From a checkpoint of a small transformer trained on Wikipedia: rotary positions, 1249M tokens.
Each number is 500 + 50 x the weight over its row's rms, rounded and kept within 0 to 999. Layers, rows and columns count from 0. Numbers have three digits each. The size before them is the row's rms in percent of the matrix's.

# layer 6 MLP gate, 2560x640, rms 0.248, rows 313-326, columns 480-639
101:487557597501482491582405516459468455536520498514502566472477498379428520497478567559461437525481471468410466430538478579409564515474555588583448528497558485549555572535518447470476512617516575493453452417499494531568538514534408507410520514480417544580493531467488456482478500537536449509482417523500498540499538549462450458516568523462465513437432456443517544548497597552503455472453448526570462506502480510512510490459496487464522420390598510502514552534515466395547507530497577
102:416465476394546539469430479476505498546453645539500521490524502460426383516526496511459491569574531474476464569516433468566450410527457504399467452502544534527475502486496527476610618513511504510573541615491543454430451445539532429429501497521409473565358498469484481515500435582610566493561483481450520523537464476502485456475537536496615479477441540426524477594479541499394522507460567541502539453510456533463482583516495560443519463499511463540491524529438598449515580491410453
103:502381603542485508589549463549488562504502481474447476433469474496521466520464498402445489529584415598450405467456535559475478437453473574450545515519455480486458460512484526549470400502532487685546464509476462455352481554492457449590525440432535531415548476490508566540501430460585456452480496557482557471494474466411542486548483364453510564476548447480568518538495476515487491520578441563504420521545432411434445446568459498553483525404529447475499441622521496505532550507538528
101:502502507462532446512458519520475509444469522514467511645458616483533511473525449504471545470553550460479587466416479502507523542546580490473459519474481519557507496489515499568488492437577446565465465508419561509527479476520571416497547547433468483505528520458550456455464468580586470478485532501466591536487487487553442506488525501557471431436437508481522542501515520516450524559479452549567450479486487540481586532547510465527514516538533515465455516400453591482461622537453489
106:574485549592475435518487437393466509503517509470423514454525508459478623568465551569485523519579460541546513413419560503486443512542500548459559563542564462492439534506531504571499457521446516475529522483441495334481416512497567533510497502433568478493442546547508560506452424444485487601499465393489449514491449565588431539558586502454482480511566375495533444404475510542482522526489478518542532554351550587626445474466510543528515404477612427447561522517476521495587570511462415
101:500490510441477515483419534465512506443503505466596497393566466503508494462411497453455427536531533560426489482444430515514543603486631617386427465515523478479495501474463482448474587438534559474422500468628466462521525481545539526482475473536533461498533503503497465543475477571530542521449530490456405405500400522514502499542469466474493545438500475604445401424464585560384447503421540448551499398536542604445359405368469477480475523556437520515527521561473519465488468551561430
099:461486525383489511511500600398449503544504546438441476482563476514460507593592459481588482498528436530564455405503545571466605425494493476444521472554500513581478466486484512541526439524464540462395503529535488440508490565472517564584519476420493472492457458407544524519566500555396519485521537534491475410427524512492457466498466455504449590455524473412541446529597524484563476491385466445437473453525472543417463456524449541422492440543503524472533484555527444381620581454526508
104:493448501529464484598534444423533449503494491462493523416535502539470432461494521481537462487504475497525532450463437551508515399390524414534541486517516488549532481555417494493483487442465470507541422503541475436396428485544531388474512502552520462522443462531516482462570489559375429440537431570519409481565487466541412530480453459399531528577550499517550486569462586625472475486468465617478560522528466525547550620530526441507510486490417537482491454513511546526485464397463470
097:506417425427578501529475478508523571396526497484495467619480575404539499475531514508509462497426405465427625481522489515586545439460539536567508426497480504513492445554488358487458565424474501558440532431525471541547476601426489545473510493450475522566439506542430575436559530451374532601509443517541523486526493473441544521500505484529502536483544504549560514503487473460507581446499482517460482488427498443443467528453494517476451547523569613533498436475450518551475418585510484
098:474518481526485572462461532504519477519477478562524461540578465542474491433490438563575522522468513487517514439522552483563431526593483509447556460489551562542486553589442565543427599457475472506509378497504494489505510405419453512507557473550533591520425523488492525457421510412484430468579488531563530481497464460514545512499477506468465521554491548475564494460509512464534485477422491514543481502486444468481429527545574395379468541521473516463449419524539512472566535379506540
098:473562557517513575604533571530632457546556476521503563518422492496517484472573480522541497460405515498441484509482508550483492406628515434488510544506576515478483511532496449547481536558512477508498562427452544541545533504523464540395548531474391490430399523556501512456500492513475484500522519499497565503488440445611546481516459527501508490532476584610434521528544478461566493548580516471446472506503383502530488594488478509516468576446493448500452507404491439542415445593429513
099:539461533544582488507461594502510559502480567477460588565502628553513504435538499474445508499451491492528509478556510499495512423546459561453457426492462466535519549491432522479436483485553545489416559556517490443460472474493547505515447384559432454517529469439576516510454519509415526486562492564556485615383399511412551530429476546368594444518498525541328473530458526512487439522547456424531457485445561508460530481506460481474481442409534522445422511504495469484517479514465500
099:575589477528449525440482569480497423469492458529456498562494579561453568516521514525474496534456494546518490480470553600450496471520460491435538590418487554449467527509414419566509432567457569564454548485472486459543527496544463385507524489537486456370534463573554487530418411521563431600581546542469459457537538466581530523541547470499510505455463520505448528448438494536579564570487464449443418439515472485435498491535524530533538445529522529501478457508571493520533498519569503
098:514507486468507503500486502461502449479567446496493486494429460542483446501387514511505445497497425464477493554444510499493492485533465536498499499571444502514498525449540534443471456504556497455510488630496465513425507420486568457526390454447441525510533528497459434438468551507475480575506598462426502512560430478521466475511475461428597477529504555419448527457479584539525577495454400529567523484456385596539508525436553477514569469430487500507477531549397535504523464507469492
# layer 6 MLP up, 2560x640, rms 0.266, rows 313-326, columns 480-639
099:464489415566522571546450500524468442451565499510572535464555555493444500572546473496427433531545509472545482459480484492528500437606483524499489492488459462469481520523491462442623562472583510504563479592467426439516538499406494468592498547467538514484492516469379495581434530480442516536493427406512549454603506484464473414440507593558571507377431504560511440502502470481494455490538480538484473497515449465484483501517401488474494567425441479535638449500439525370534471537492593
100:581486465524581526537475508467521523546577461545541553585411623478462513495547513492458462419570422556465486455539480629449431472471486545491472499507564489416541490463558507489537437455441462471598487565544563403591606465469546474525453554477561502655571584421522443494462476596523518507469578450518522520520373495504492488516508481473538471485551520526469471467502567562557547462479389505555575446441580595471488477562564488557489485497386494529482481538457466415473521498526524
099:488414523455448524532509480497576561448499550542447552492500517483514500528537568445503525522443405495486493516508507517451474456482478471524533508572498474482475531411498557393518465439426489481464546506585504531436480499445535505584472430466588549475515474404549517575539434570520564477609499545439510474450521466577511531569489490548506469518521480514474523510499536410490472587595475561475410513574522396485441435498363531535502497424514512453548532596411436575515427435543443
105:464375585534553560549558525543506496470522527568484453583529491534491584410529558537486499500631479551481447458493492431500511537552458466350434414487575567500561517468446438420582569487506579503457494443530568376506536432500615483510460555577546553542450466627448527455460528417510475459463426424458485496567536504482480464505437497541619471535526477540506528542519469411491486486563582511467513467470491484574449533497548559536478454497480551441538497494535470498589480493601533
103:507522479432477515527412392456430467586480498565492553501461486492515492482568557484483535464477562540458471438424524528494511579515544487563434453411430409443481564488470482519483450429485531474470505532484517593519566498597480527483560413433511564444439464520541557446510487556425461529511487448642509556404479511399470479456519531561522563551357412471553580554562474427387531480448449517476491564458519558541440556517432573534533476594534469519550474456549443399478458488518538
101:502424507533501469475514557528441539480463389539527448461522483554541458511539509502445527544492529521519502468439535505488476536453484531460415544488506487437451544471505420520448486463492553556524512472487507519475465521557479433528433452453506555472485453400533441435527412489520474501491394446536431501446440649508588529474388508418583569415488447559524549541428508522542559438448400447570439379632545488408443517489468464491508561547517427615491462571452568558492473464543484
102:478573489460504481469496454485529471445520541521553548487529554585528503571503511524524497517426508560493491419595409506551441492355499541530426499433535524507576487568505522480555513567556451554601538508528510473477485447483510493539509539483466534461470515512554516490580486538487474466517517529483601537529516541590452460562519570493541460515541501615589538514439534535584482516463542532479463457464449436476507501488451410452585545505444494543421601554545439512435511487558508
098:487493532500457423510452559526542511523632514489510498438476362542490487453497485573569524532601467474490468511455479530392467552488470434503554441474469507454543510465477497478397535526538406470596525518489480392530506527579438382456535525492562466475430436532578524466510589445357532462441387517487478536541494520500391396514430455486436602483456466585520490495463586492474549456479549446435554441477526527566449553467459539504588490562526539574441425520514509480387531514471528
103:441548476499577412555563538551471538453482498419536424445537394542596510537482469429482513540455437476575480499504476492540514493450502481528492495518547520537487509471527441505509557478436503454508500524518468505507507455497466580443554452442468520552403537453411550552518553449497460520526456496452454575513525549505545547520451505472450374488445421465536484596545524474397505422459598545498533470467505620498445486381486518532485498542499476536536507497454506557478570542480543
094:438435495503499534501613466430512451470524493526470483468539568476461531574509501478469465410475468489517477444501539480442544447427485499455486526461489418490572468427528432511479506532597516503487564511468473487435491540500526462498519489538526383600525447543549605461578459565498503412544395540483550544540532475527425432479487460541459464518487540568445459407528478591527499434563461547443471467436543424499551490528588471485476495544511457539511508510433468573388498547522423
101:500504575531507446475564445470400568507487410484471529435559349416445544550487449486541505498493518538561553550519551537495534545599390450465485412424489446461456465476481497508474504521531628545446425479577482538444563518457512572477566336493501500488546518545516573561443527561549522481455418482552531527451447487449551518462468508558465427555566549458516524542460565499470462477531556529471498443520466476460522536456530482479492563454508443513541406440499427447538489501597519
098:541442568482509578425466455470498431546548565426453433497463493569499481511498519501494451513478532559440501525543554521524526461534463508486477353479536456550556535530475576484549463513478619597548465459522577478503433552520520489511399498488546502458532528514550449446505590504513524535452549584440438526458524482401427585475512494473531484457553404543469417471497529467447480528391517514447554471542544489505419413464566565457489486532506504518489459505418567432432532545458543
098:599522461543403472485522459511472513480471495480469492585486552486405514558551500577514458390516558545476597530577529525473560452413587533465472517465470454479448462565469528596483491501432540561436444517515488430480483578506536467460491579555509421406470527505549570538464485521452504490491477564460470483439446492604513453466564475490458568478541552470444516501521411554489509523480487459552527505480442562479497470470464546483530483461529444470528421572508526430543458443484397
099:546458425450513513532497641506551500545539500504506479473557503471427534493514485539490458551493478446494612544461494585507464468492546551495478513531533414538568450528493559502491489451512533573537421594486547549513418441466492474536431429541568423509436424550483573508535495394492519584433452493502534523480445470536561490467531526429559571521462579525399528580501508595501488494397545448425525495497406421515431503457428493508482503485565471554504532547585483499560527490478522
# layer 6 MLP down (transposed), 2560x640, rms 0.126, rows 313-325, columns 480-639
101:533547486461427566449503488452438490429525584515442551619505524568520526494488536499509533539454506520469569622542471527454507403482450440510531445436451497523527559472488607499437515498536548555457475439510557458425412466542372478497500548438473455498470391523480486498581633537459515494579483517436524568465589468470476513535441524513555570526523570525509507437524460535488595509511539434493527520646363550430467453446548487562502521563517470627590441502443567479485545445498474
103:593578411495497657505496503503573419526423531462493418449518514545493493428543506443520371443492486560535555540489471500560566464512516524462568432564434461501476502521483520525580570508504486436439395533532545464529607491393516486496417542469501502469528565529406515568534524494405413462358453500462434479504466516496459514501496584487520439511441458546472495434540483484428492494563422496427497457537504489495528492536527540542477420430520456445488447549452551527515443399496536
101:445403555521287547527497468472469371546421468422569576524508506529441501512476411461539452550524467576521477487540547526493391371445534470540555509557482485508508470546493487446407463476426420505473478536477512540487418521398472548455458475460516458449471546518553521494541486459509556527474567520497560567511625528418506534492480483504622480556494497568527593543435544434539535548584445515510563469546558484456471474481558460558484497529491500461484473612500467462549393518531473
105:535543476451471546508542479468455572550575507396410518436585549530529482514488465544439559557442424550477412557482481548516478469573432425431424454508490456533498524392472487476437521607566438488609548436488536529468483513491474574497534419508511489540560507448445561571512542445591454502416524519466550459570485437492471472606417513468580420524552435545498384418503490590495507513555440447471558455570509479605551531499494494584606526430573547457521629543485610482541461572450502
104:484468518531535485539468508564588593481618514501425498453498575531532566596586468520529570609480505445577473354474550521519433537585488517479569403450505405584478484452518422501448562447520506518507482544508556514498584514569467489499579414395510508494464496598465544488536483562523503457498410340533453501531402502474556453462438490460543461450460443512567496468537419544474515495520550436542460515440566473555510442524489581494627606523523510466535517586475515478493522474477537
099:504446532464550483490475507414458573476467523489600391500525443503614486509514485419470422555517462573529457413479472439447493487415554472400526400494486487488518439502570447512446494483537517552518445568515406508499427417506400510542635513453536520513507502423510475522542520505456431559498470482427570527513486584409449497418530464463507416450491412505508565590479551524459569533459418493477481533458519455480460529555392436428407632442493552466491519556484516442441534476419495
100:424395543405553524481557557451484462455523448473525435491401495513482475527448486484349542530544554459504538538503419527579471505479489568433454412457447549547564461509438453468480504507489475571482509510484498531502510438546408437477499552549493466520528511500554467484495547497417422496477523485397504512557579547541484551518495436467454483504511603532571458558475534526496398459531484486562448522500463568509451452569514465527510482487388558476465611520561524517464496446618546
099:413413497498487513476510517467422487540497480463413425514497464430451508496513489476463511520508540461530539453537629462413507483401637547524557540488534532507572612465478531534538503487441460511512505498514575484511448404509445532524431591436490532546428478523445484454423511545518587549474458582579592531525460488519480498479508473427516563525480519472494525582499502518492483441435602463492449526561471465570480533484492510441475428594518519449457621528557523520486554507488449
100:514420482521592556556475422601502430563504506429498488484536475541535419476444506488489510563489454505406516477457517401534499507484472530431559506468511504547483533554612474553535506525535458466510521529539480528540502475512471481500573528475571592419513564462451519580474533463466495537501515497464388530449481493532536512488439533404489499453601562439445576372575564521508367605539425501521518549470477507429514429520590506560607568484457522549510575552484483529407493509485509
096:459386560467528539472475518543519572433475497472526397496565511450535402450600519477465555455439460440523440462504517495568556483573508475596478553463511500483523396572483460545495385411562513538434453458457465413383582559415490597518407529451392498521528511488538531550478520486442488496481520437471471623443492520532495451497473471485504529475431515459563472441542504461511508481571484524507524431552500525478507423577486538557476517452590395479590555608495512524378543498449426
103:526446507529517567602488505473562538494504476559583543471493488489520525479484469464551597515467447388513476586495534521522542417500492457459585527462607546479566441578567544456492433478475439527474509502489547590583509456510548487496537436554450428477452503477486491496488391466549602532531409432564490594630490499581508500523420595434519509465598551452515503603583514608483481521496453440508395558377431541550575472485528475493561561476540442524417526517471505463438538444497415
100:503403544432517509488464492414506433457417449381457545468532465554511469564466455532489531503501513472464493410528483526515522523505479489536532502511533518469476484412426492565566453639548534573491508462562571533491400538531556476440505500407496522431475543565500411504497455492551495527472453466525509495511549509557417489523545463455499443467471469527534433447466527522501437414539486542575542505454517463516525413448524495533553490477494515418530589512495523472492514500591532
098:554487463478483482451475481534601453501487480587507597483515617567391560470480524482467467512527453469420583502525512460473503478481588466453487514473487515512515547451531455527537421564431503494522513470446465497597438444445508498506519493578463510423589479507462432559469486500501563512527493465484456481529461531548503437474448552455444398477534602403483511487477455537493481536499425508507594487532458411410461448452472473459477435517483433551553506388529473471494517479539426